python train.py --d_model=224 --rope_fraction=1.0 --decay_fraction=0.652 --batch_tokens=32768
Each number is 200 + 20 x the weight over its row's rms, rounded and kept within 0 to 999. Layers, rows and columns count from 0. The size before them is the row's rms in percent of the matrix's.

# layer 6 MLP gate, 640x224, rms 0.0718, rows 567-586, columns 56-111
109,212,224,242,215,220,228,198,195,188,208,191,218,204,208,168,218,212,210,196,156,197,204,191,230,207,199,187,156,228,170,208,234,180,210,213,211,165,183,177,166,222,192,197,216,213,210,231,203,223,212,211,215,222,205,207,188
100,179,187,181,197,227,224,177,197,175,213,219,188,193,196,208,191,199,242,206,190,175,213,171,198,184,217,184,178,228,181,193,156,195,217,205,210,224,227,193,206,234,200,209,245,191,205,198,179,192,158,172,215,194,177,217,212
105,179,189,175,179,227,196,187,191,220,166,215,194,215,173,155,185,231,209,193,211,185,195,191,206,224,213,199,224,181,208,191,198,204,204,196,205,258,201,181,198,162,168,198,186,194,148,226,203,199,188,205,165,192,183,203,179
099,199,193,184,190,194,156,189,176,206,189,208,195,215,158,203,213,213,193,199,202,218,203,208,158,220,221,212,216,172,186,210,207,216,188,195,177,210,186,212,186,168,194,204,178,180,219,173,220,193,206,189,195,166,209,170,192
100,201,226,204,170,201,184,159,179,184,186,193,208,228,207,179,207,237,211,195,205,205,170,210,209,206,173,180,220,224,214,213,175,199,236,184,164,206,194,200,236,224,190,220,167,175,162,183,191,204,224,210,203,241,180,214,210
092,202,241,186,220,213,214,221,206,215,210,203,193,220,224,221,237,191,207,158,201,160,180,206,172,204,190,194,217,193,205,154,227,193,195,235,186,251,241,225,204,185,216,217,194,201,195,226,196,215,211,173,200,195,233,192,217
100,202,194,247,207,197,224,165,186,190,175,197,184,235,187,191,175,192,178,212,173,226,193,219,234,219,222,179,199,176,211,170,197,193,236,175,209,207,181,207,184,200,229,212,218,236,236,202,209,178,182,216,179,224,227,215,173
102,209,215,246,209,168,182,193,194,177,179,207,204,181,184,202,218,196,176,222,184,198,179,189,159,230,232,219,203,205,204,185,201,195,185,206,213,199,197,197,215,184,178,195,202,191,217,226,187,219,200,176,167,218,179,207,188
103,195,186,213,188,223,188,199,234,232,183,213,203,210,197,161,195,195,183,186,204,161,209,194,230,198,208,196,181,201,198,227,206,202,197,222,202,211,204,172,220,202,201,197,212,224,185,187,203,178,212,210,189,192,180,185,213
098,219,198,211,215,223,175,191,207,191,219,164,214,190,197,209,196,191,207,236,179,196,197,200,200,196,213,203,174,194,194,183,211,213,188,191,223,181,207,204,175,205,202,223,222,219,231,188,194,196,205,191,215,186,207,195,213
098,197,238,177,206,190,173,190,174,184,190,193,196,163,196,178,204,154,158,224,206,177,196,181,206,208,195,237,195,198,183,215,205,192,226,178,182,184,199,216,219,201,177,239,217,223,230,187,170,178,162,207,189,201,186,194,221
104,242,210,191,175,183,190,198,194,202,167,199,188,177,181,216,188,221,196,184,212,154,186,215,203,210,205,185,206,188,219,205,243,192,204,198,210,152,243,204,228,194,178,180,212,209,190,192,202,227,230,228,181,208,220,221,211
106,176,154,202,183,216,222,172,232,153,209,211,224,200,178,173,180,201,164,241,227,192,227,199,232,182,214,202,166,231,186,204,191,227,216,234,202,199,183,211,228,156,170,224,214,172,143,192,213,194,191,195,212,184,213,195,207
105,180,202,199,223,180,212,176,196,184,204,190,172,206,187,222,192,197,221,198,197,196,221,182,200,204,182,190,228,213,186,230,184,164,182,210,187,195,181,200,232,245,182,178,230,211,190,171,221,186,204,184,200,187,239,170,192
089,231,170,190,229,193,198,192,187,201,228,199,206,195,156,198,214,179,182,202,196,172,216,196,206,210,134,220,177,201,203,191,214,207,235,196,193,223,219,217,203,215,178,199,189,191,198,177,199,177,189,178,229,179,208,197,192
102,214,175,194,192,178,174,196,194,222,206,205,215,217,196,202,211,223,183,199,181,238,215,178,151,211,201,189,186,184,147,166,196,186,228,211,185,209,184,177,196,179,185,236,223,210,196,166,184,177,198,180,201,203,177,202,198
101,142,196,182,202,172,231,167,199,209,233,173,202,205,241,172,156,174,198,224,195,211,182,206,203,166,236,229,189,222,189,184,216,212,210,178,191,182,202,218,213,212,199,166,217,160,201,222,200,195,175,189,195,206,176,203,179
106,194,219,176,177,171,199,179,232,224,202,205,189,188,174,224,203,216,189,223,179,182,237,167,221,196,251,202,186,202,180,176,173,193,208,224,222,209,221,199,179,207,208,174,208,192,222,218,175,187,185,219,177,197,202,252,200
103,167,219,214,200,226,218,185,190,231,179,192,238,212,175,197,174,238,222,221,192,185,202,168,175,210,226,219,190,223,190,179,192,200,201,204,224,200,215,181,186,212,176,204,231,181,205,165,197,178,207,239,168,188,209,195,198
095,230,161,191,230,176,167,210,176,228,168,202,198,210,215,203,228,221,202,178,218,206,204,217,221,197,215,204,196,212,181,218,252,178,241,241,204,225,192,201,257,174,239,182,211,206,176,155,207,188,204,205,171,167,201,213,179
# layer 6 MLP up, 640x224, rms 0.0676, rows 567-585, columns 56-111
108,169,178,195,190,220,210,200,170,192,170,220,220,250,178,212,214,181,159,205,229,211,209,240,241,195,216,216,224,220,215,209,194,179,198,170,223,204,208,198,187,185,169,202,184,201,199,205,170,195,202,180,156,185,208,208,202
099,228,216,225,203,175,175,201,231,208,223,194,186,174,183,183,184,179,185,203,211,186,230,207,189,196,231,235,193,208,201,178,202,195,177,219,219,228,249,207,179,205,198,210,172,203,181,236,211,195,191,205,180,175,192,191,189
109,168,211,163,184,174,195,190,194,210,199,215,226,181,183,234,183,205,164,207,182,211,178,191,207,195,207,240,158,225,169,199,175,181,158,210,199,176,168,177,171,188,225,214,188,212,199,188,208,198,218,233,170,179,181,237,228
095,218,217,186,186,200,220,221,198,172,179,221,194,186,217,177,191,169,205,189,192,182,195,180,218,206,222,212,203,208,230,251,191,222,214,189,221,223,237,229,163,228,186,187,218,176,210,198,208,185,204,195,191,205,199,206,238
100,241,175,188,213,208,203,184,195,232,213,229,182,179,210,205,203,188,197,163,204,212,194,182,227,200,204,219,195,200,215,224,214,182,183,229,201,236,216,203,227,205,219,207,198,218,196,190,196,196,211,216,200,186,210,206,218
099,185,222,221,238,245,165,210,216,168,204,193,188,205,184,199,172,209,236,192,202,202,194,222,172,204,244,165,197,211,207,209,191,184,202,217,207,210,244,204,218,174,223,221,175,207,196,189,204,188,200,187,206,185,227,200,212
102,213,182,182,190,192,203,233,207,234,191,188,164,170,187,178,209,194,205,218,188,209,177,188,200,186,229,219,185,186,205,175,241,225,202,203,208,204,197,210,205,162,182,202,200,220,228,186,177,161,230,197,200,192,176,196,212
099,172,199,202,202,227,215,185,201,222,204,190,185,216,210,225,214,164,160,215,214,206,186,217,191,210,205,177,194,226,216,204,203,187,162,177,218,201,216,180,156,183,192,177,173,223,215,199,159,199,211,185,172,194,217,162,203
103,199,222,218,208,232,206,189,196,184,213,202,184,205,198,226,206,208,196,201,209,196,225,171,187,209,206,203,207,216,180,205,220,178,208,189,198,183,207,234,195,201,198,176,162,216,177,170,209,200,210,214,240,206,218,209,172
097,210,225,209,194,161,237,234,211,172,225,230,215,204,209,197,145,216,200,201,201,202,175,205,209,186,211,232,201,212,203,204,207,158,183,198,185,184,189,163,196,232,180,171,192,188,204,213,204,210,184,203,170,187,229,190,216
105,238,189,176,192,197,188,213,214,205,200,175,198,238,191,209,241,216,230,189,221,204,205,175,205,177,169,188,181,188,203,179,177,198,226,223,176,218,183,186,193,190,199,210,191,191,238,188,213,236,233,177,215,216,180,218,213
107,216,203,243,202,207,171,199,195,222,174,186,211,198,193,233,209,182,241,232,235,193,190,191,144,220,180,181,203,197,219,206,192,185,215,209,201,179,196,201,218,230,178,180,168,208,193,232,187,179,230,174,186,197,196,193,187
102,176,181,201,173,195,209,194,216,174,194,215,187,195,220,131,201,196,204,242,191,202,215,228,195,230,204,202,195,216,213,180,232,219,196,226,204,224,180,170,195,167,191,213,241,203,211,186,169,207,176,189,191,187,195,220,196
098,184,172,220,210,203,160,211,239,205,193,171,170,195,211,217,203,231,199,202,203,164,215,201,192,222,207,175,190,177,204,227,212,176,226,209,212,240,193,193,232,180,220,213,191,217,224,203,189,247,204,217,242,207,207,204,191
097,193,168,171,211,232,198,214,188,178,187,204,204,233,221,175,213,176,204,207,209,221,213,215,198,178,208,194,231,200,208,237,206,197,210,207,173,212,166,191,187,174,207,195,210,208,183,214,222,200,205,217,245,193,209,187,167
103,208,213,204,178,224,246,193,164,206,224,190,219,168,223,228,186,219,207,184,193,202,217,213,203,225,229,173,171,232,209,159,191,198,182,220,174,187,205,196,186,184,186,190,231,209,197,231,206,203,188,204,184,220,181,212,210
102,187,197,173,193,197,224,191,185,186,190,173,209,217,208,219,200,242,226,203,190,211,208,220,190,195,184,164,232,210,184,209,198,219,238,221,207,186,189,228,226,216,174,212,218,198,218,204,213,192,160,208,200,202,167,208,156
104,178,226,221,177,186,200,211,236,220,185,204,183,155,186,225,165,199,194,188,161,186,162,208,205,221,206,167,175,195,195,173,171,233,189,183,196,213,196,186,204,229,173,229,177,211,199,182,195,206,183,162,187,149,190,180,222
105,161,200,176,190,196,187,185,227,198,191,179,227,235,220,190,187,224,221,199,220,181,187,216,170,245,205,196,216,182,182,171,179,213,190,206,229,213,187,191,159,226,210,219,164,210,220,196,208,200,192,200,207,197,219,176,195
# layer 6 MLP down (transposed), 640x224, rms 0.0683, rows 567-585, columns 56-111
104,247,160,191,172,187,159,206,181,186,188,188,210,159,209,177,196,218,209,178,185,214,225,193,190,219,183,201,210,230,185,219,189,180,222,226,171,206,200,177,172,184,207,227,216,214,227,183,238,183,227,145,175,191,193,190,182
101,184,231,194,217,178,183,207,209,201,223,210,196,164,182,183,219,158,173,211,228,188,210,210,191,220,223,215,203,215,192,201,198,195,185,228,179,213,200,208,196,192,188,204,194,214,190,197,174,201,172,198,205,170,161,219,180
105,199,203,187,185,189,171,228,203,226,205,179,210,195,212,189,219,211,183,230,190,236,207,209,194,209,199,195,200,213,194,218,262,190,204,195,218,224,194,176,191,199,175,194,228,185,160,205,187,197,181,203,180,183,251,170,200
100,207,196,193,231,248,181,241,180,181,220,186,217,190,159,205,196,205,196,194,185,195,191,233,182,188,197,201,231,197,200,204,221,188,221,188,182,182,202,194,154,209,203,207,169,190,193,184,224,200,208,209,185,180,189,160,209
104,193,173,196,197,202,214,205,196,200,192,183,189,187,198,212,252,204,180,213,193,216,196,190,205,195,202,218,205,238,195,159,205,171,201,216,182,169,192,233,207,184,249,179,199,156,216,200,179,178,227,207,213,182,159,154,210
094,209,181,219,200,191,222,202,210,197,216,218,208,204,212,195,207,201,199,211,198,185,201,220,202,183,202,210,223,223,200,217,238,228,205,200,207,202,194,194,203,194,222,194,226,177,234,191,192,195,221,221,170,203,193,196,189
104,245,236,224,189,201,244,189,150,196,167,195,184,216,196,221,195,201,219,172,190,238,234,232,199,181,209,213,172,191,236,213,226,205,201,185,181,170,201,180,211,165,194,183,218,212,204,187,176,199,195,178,216,177,186,207,199
100,221,177,211,172,187,183,178,239,217,203,216,219,171,176,204,180,212,200,222,170,190,254,195,195,192,198,216,224,183,199,206,190,212,194,170,211,210,207,164,180,240,173,186,209,185,209,177,236,202,243,215,219,207,178,173,206
099,203,185,229,168,224,221,216,184,199,194,177,211,192,192,175,168,215,205,198,190,205,213,232,212,218,211,200,216,195,196,179,202,222,187,211,186,191,197,204,187,198,211,194,215,204,211,234,198,216,200,220,198,217,214,204,208
099,239,200,232,170,164,216,187,205,189,202,168,218,201,175,161,207,176,193,197,236,204,229,193,206,199,213,238,208,214,178,193,171,197,219,177,181,209,198,205,211,242,222,208,192,174,196,206,187,197,203,199,219,197,171,195,193
102,231,233,178,192,205,168,202,210,200,209,185,210,194,203,216,189,208,216,204,206,194,229,189,207,182,193,208,222,175,180,220,155,195,232,216,210,176,191,174,195,163,194,241,184,197,226,210,200,220,219,156,190,224,195,207,222
108,211,190,196,218,177,203,181,172,193,197,184,196,203,217,181,192,193,185,177,201,210,190,214,223,206,219,207,162,200,226,196,179,210,187,214,157,200,163,189,239,254,192,196,204,167,164,233,223,171,188,176,199,234,184,192,210
104,185,210,206,215,181,169,198,226,174,195,192,216,182,214,156,243,224,173,209,189,188,196,187,171,216,187,214,213,211,210,183,207,187,186,198,219,181,207,180,199,165,212,199,201,171,207,176,195,222,193,190,218,216,209,198,213
102,203,193,202,192,215,213,220,207,171,177,194,221,194,225,208,231,230,206,191,218,253,182,240,191,222,205,216,205,200,196,185,235,217,222,159,206,187,200,181,197,209,192,178,200,191,227,188,194,199,199,224,209,192,245,192,197
094,207,192,189,211,220,137,186,225,213,181,177,221,179,177,207,211,212,198,192,183,227,195,221,212,197,227,218,201,176,195,196,197,206,180,230,175,219,188,232,202,179,154,208,210,209,175,183,173,201,216,208,189,198,194,175,199
107,226,218,185,168,190,193,192,198,200,189,220,187,184,195,227,171,226,192,227,189,218,190,216,216,207,185,186,240,180,189,223,191,159,177,194,150,205,173,195,191,207,212,201,190,237,213,185,209,163,219,188,177,192,172,185,219
104,198,233,176,164,194,212,207,178,238,200,166,209,197,236,197,164,211,207,201,176,186,191,234,189,197,212,178,226,197,158,211,194,194,240,189,218,177,209,188,221,197,158,205,183,200,211,209,218,208,187,175,170,203,196,194,195
109,205,174,199,228,208,157,182,194,179,206,185,251,155,233,197,202,184,208,221,216,223,232,183,200,190,198,244,219,182,173,178,224,194,198,210,210,199,206,208,223,174,197,162,182,204,191,202,235,184,204,217,190,183,202,203,216
102,222,214,179,211,196,161,233,154,186,233,198,183,194,214,198,200,169,194,206,223,213,193,241,193,198,201,196,206,183,219,216,206,210,194,191,193,185,201,207,163,197,204,194,182,217,217,174,218,201,192,188,217,216,191,215,221